{"n_layer": 8, "d_model": 96, "n_head": 3, "n_kv_head": 3, "head_dim": 32, "d_mlp": 768, "vocab_size": 4096, "activation": "quick_gelu", "norm": "rmsnorm", "norm_place": "pre", "norm_eps": 1e-05, "positions": "rope", "rope_base": 10000.0, "rope_fraction": 1.0, "qk_norm": false, "attn_scale": 0.177, "bias": "none", "tie_embeddings": false, "parallel_block": false, "init": "normal", "init_std_qkv": 0.0576, "init_std_o": 0.0, "init_std_up": 0.0576, "init_std_down": 0.0, "optimizer": "soap_variant", "lr": 0.00857, "lr_mult_qkv": 0.7, "beta1": 0.95, "beta2": 0.98, "lr_head": 0.0128, "grad_clip": 1.0, "warmup_steps": 200, "schedule": "wsd", "decay_fraction": 0.694, "decay_shape": "linear", "final_lr_fraction": 0.1, "batch_tokens": 32768, "seq_len": 1024, "doc_mask": true, "train_tokens": 111400000, "steps": 3400, "dataset": "wikipedia_en"}
Each number is 500 + 25 x the weight over its row's rms, rounded and kept within 0 to 999. Layers, rows and columns count from 0. Numbers have three digits each. The size before them is the row's rms in percent of the matrix's.

# layer 2 MLP up, 768x96, rms 0.282, rows 289-317, columns 0-95
101:525479469474517495503525498460533470480507457482509508501479489527513489557529494528483500449459478479487468524520481506474482483517459463498531488511507522452484475512539534531524523544460521448491518458507483491530477537523524497498480500490502488534516470479536513528505504511536514478
094:478483532495488475517508528504454519481486539469524505481472462458463530483497513502481505549502460459509502495530521501527486523525548491475503471484475530512488512484454525458481472535526540502462470447505549500498498483521468532533502501492484515484494525529492511526507544478516499475
110:494534474558537517489488541530461520434501529506516517544468538475512492488483515548532466476509496531519464505460476523509527497466513504462478502476509454514512480513499457488505523509532510524496511479495498486519498468535463512475499497501507523533498489468503487481501524521474439500
101:493459495503471512479506508451474510503486503478557531506466456503493494534493496467493500511511513477447506479501442483486499469514486514516518462517492500461486474477504484479472545539513495536501481505511489517539505490469475538541497507451505522519487484509483566526481567489507503517
109:533507443525493488476504494479490506469483484505471513518494453504492448496505503506429510498519469533523509538461500482534468525490504526482519476531490511488522548491505452486474462494503511526507487475477501538434476497505483521515522456501465452517517475523470502511459479490503493512
109:501568503485485513495470457490470505518504478486522563504531518456487533528486529506522474485495496542520494533519550526484517488499508495482499496510504515487484514512521472517505512527486471459494477472499517549491540499538514465519461449509503452538462474514485482477464532500477496484
146:532525540530536493500478497532477491477510533463502547477509471483478483484517517484529491498500503501489493482507535483450450474504470542477479519475489433526479466481525506537484470500465465505512490473497505505490523514509529517466442502461496481548481518494518500493517503536478451498
127:510496479544521489452472491475465487451526505467492489502511474498501456514503517468470509506520550527510486500515522494517491527489489489521523498482524506514511494492507484482488527486495478470472468511507538497508497493484471587486533505426478508534482510528456455505509510474530498446
120:522463460526466467456507538499499460505479488498507519460466480465494469486496509527483536525473472452502492517467528504479450480497504526511531515466516534468551530534521538501500469519489479464510498538503508509481498527540528529519502526499475513489506482493540545503477523478514521487
082:546516530504487542526480524455512522508475482477501520483511462501518459485551482498513517555487545492520526452499537502494485505519479554505500545484452521483491546477527510525537501497532541468496495504478472480530489507487502478494494500494487515524496495510500498508561474531534526475
100:484494477489475465535480467471479498442462544503475486460471493512465445520477496487475493549460528512508514504544504516525469491483527496550480510553511495524497508533472450474499506453527488482500494485507475492500518501542481522487503532481496469482463523525505509506489499501456505488
099:534519491499498518508457464518492502520500524490529517484506487495452469510482540516519523461493428541508495488542488494517452517490560474532501501483487464543508493504543496527478508511507512495517445491483498456503526466487503521526489489462494457475531481514488487487457518509534477519
095:515538502448465462500501495445515519522519499482509473482520475508501474491483465533491490523511500530541518532549533461473476458488464496516476494493506527440508487466452486511463531542487514507512481466492457486527487489498504534509503472519484500485490518512522540477459465500493524503
100:497505529485540473473503508488505487504508482491560525494481474429501517534499507498504555501506495479470477489511478510519474450510496504509495488567509502493508481482508516482567454489510459484551524509494528546501480498503489541508507491487526524501441517496518502480508473455483478482
105:519527504504520517436515481475484533473499503469478515557477499465465506514465464479507533463525523516498460504488504512460472456510438507521457514506495509491531508502455491474565518490520495509473527497505471499491464516512497506471478487498522530505479483484472506503546447499508494497
102:506490494447501504518467518496528531477514526510512515441528459500462474459458513510540487486516526481494474534507541504525505503501513501493454501462481466503486497445474478529526504535523472476523484488505530503498520529494539516466511501488489455553456490470490516530496454516500503489
093:527476482544517510515471529494477544514487519507466514471489457476466473501484497536534507450514477484453500506529536493516489522482478464529461504502508501526527512554493462523495489512485505481516488483488484486480546455465491503472510540487471481504523511518457517537488527490562480499
092:520505545493483448477507538500505498501490509494525481482429474426496478510475537460480522495521494518502487461531480470510454529534508496509462454480525513511535483491497503538520504500474501524517538500513472494518516551527484503522468477521531489507483518482531464514491498531509526499
099:516529519497467514480488487487516554522508505497489469526483542485490484479527508493494530478447482530501487477509520501502476551482506491461491518513485539459492552501498544470506484534514529497472568508471451515504488530513486466497471541538448501484495455529522477492514500493499508476
103:501511542500483542503461495489508500553494497467466483486431513431513545533498460491464466505512500520515542499482489507496484521495487504501502488482483491481486531485520505541496477561562527476519508469467505512504458506531478478492499487465497504506464502522509491502519511489476472459
105:519495476527506510505462508478511525454485481511502511497528515531447512464514517581521514515529494513465477515558520537516526488469492508470526500515529498469483482516473507473464488541506485515554488526519498496458499518536498479537515510546485512498495535502497508552480493457494505498
097:512525539538548474481483477467491520484477466513500454473510488507515486514463487499524537500503506479498480501502487487440468495519492488450483545522538494505525528471480527480506537539497511489506507506478442507505462480510448512509527490509454483504491475508555507503500537514502451528
096:512507493511488532489483524503489469495489495477504498540472471464506497562517487526502479515507538473474493449483499497510465519498484497502536550491503477475447457535519469506515480480485493491482496477522542495512493464547507479478457497419469525540475525495494472463498504503472517494
097:526504521512492554536531477487500539503488537494501519480506505467483450516431472548521517508470533485505484447507513488514527465498552503471460542551529508500479466514463498516486495491496515499475487526500474511499504475494498542513498561490485526534512503478509530485525510489503493521
107:485529511504475434529499509500508458524489469504500461501506511488515510495473483517503494477494493506525543439512467509497541520500519548495490500537529471517559498438480490533495502538518507498422462495484497517510479532490469514522527528483474474495508486494500512480512514502545524521
093:507477527439472506504493475505511513494505486486484523478511466462520456514492498515509506486457507494527520521517485511461480499520466480505481478484507444514461475545520499512471523479505491521502547459520492487501464442498436466447495504499486504500463470516505480512497513538519449529
111:516525556492493524467454505465517505494504514544444517465464536519528465491468552537508499460472495478519478537518512479483507540545509512485516500480490509485525501532500454482515496462522511506544517492476483464475535520504496526514506524508520503491475493482479523539498506492542541497
099:499503502501501477491483453493485469509493514498508482468545534531500489539516479524506496494458478496499493486515523533499514509474524508501502515544532466509493473523459498424476575466490484505550475478450539510514501485510468515483542493510522500546488513516526496537458480499507475507
099:488505513525494471481437503497483487500474489472495451572470463540443560525488511486505492483501520498452488520507484507480489538491452497536486530520472488531502502484505504507521515499549522483542483513500516508471518519482495468509476520496482527492480486508500523464449538519473493507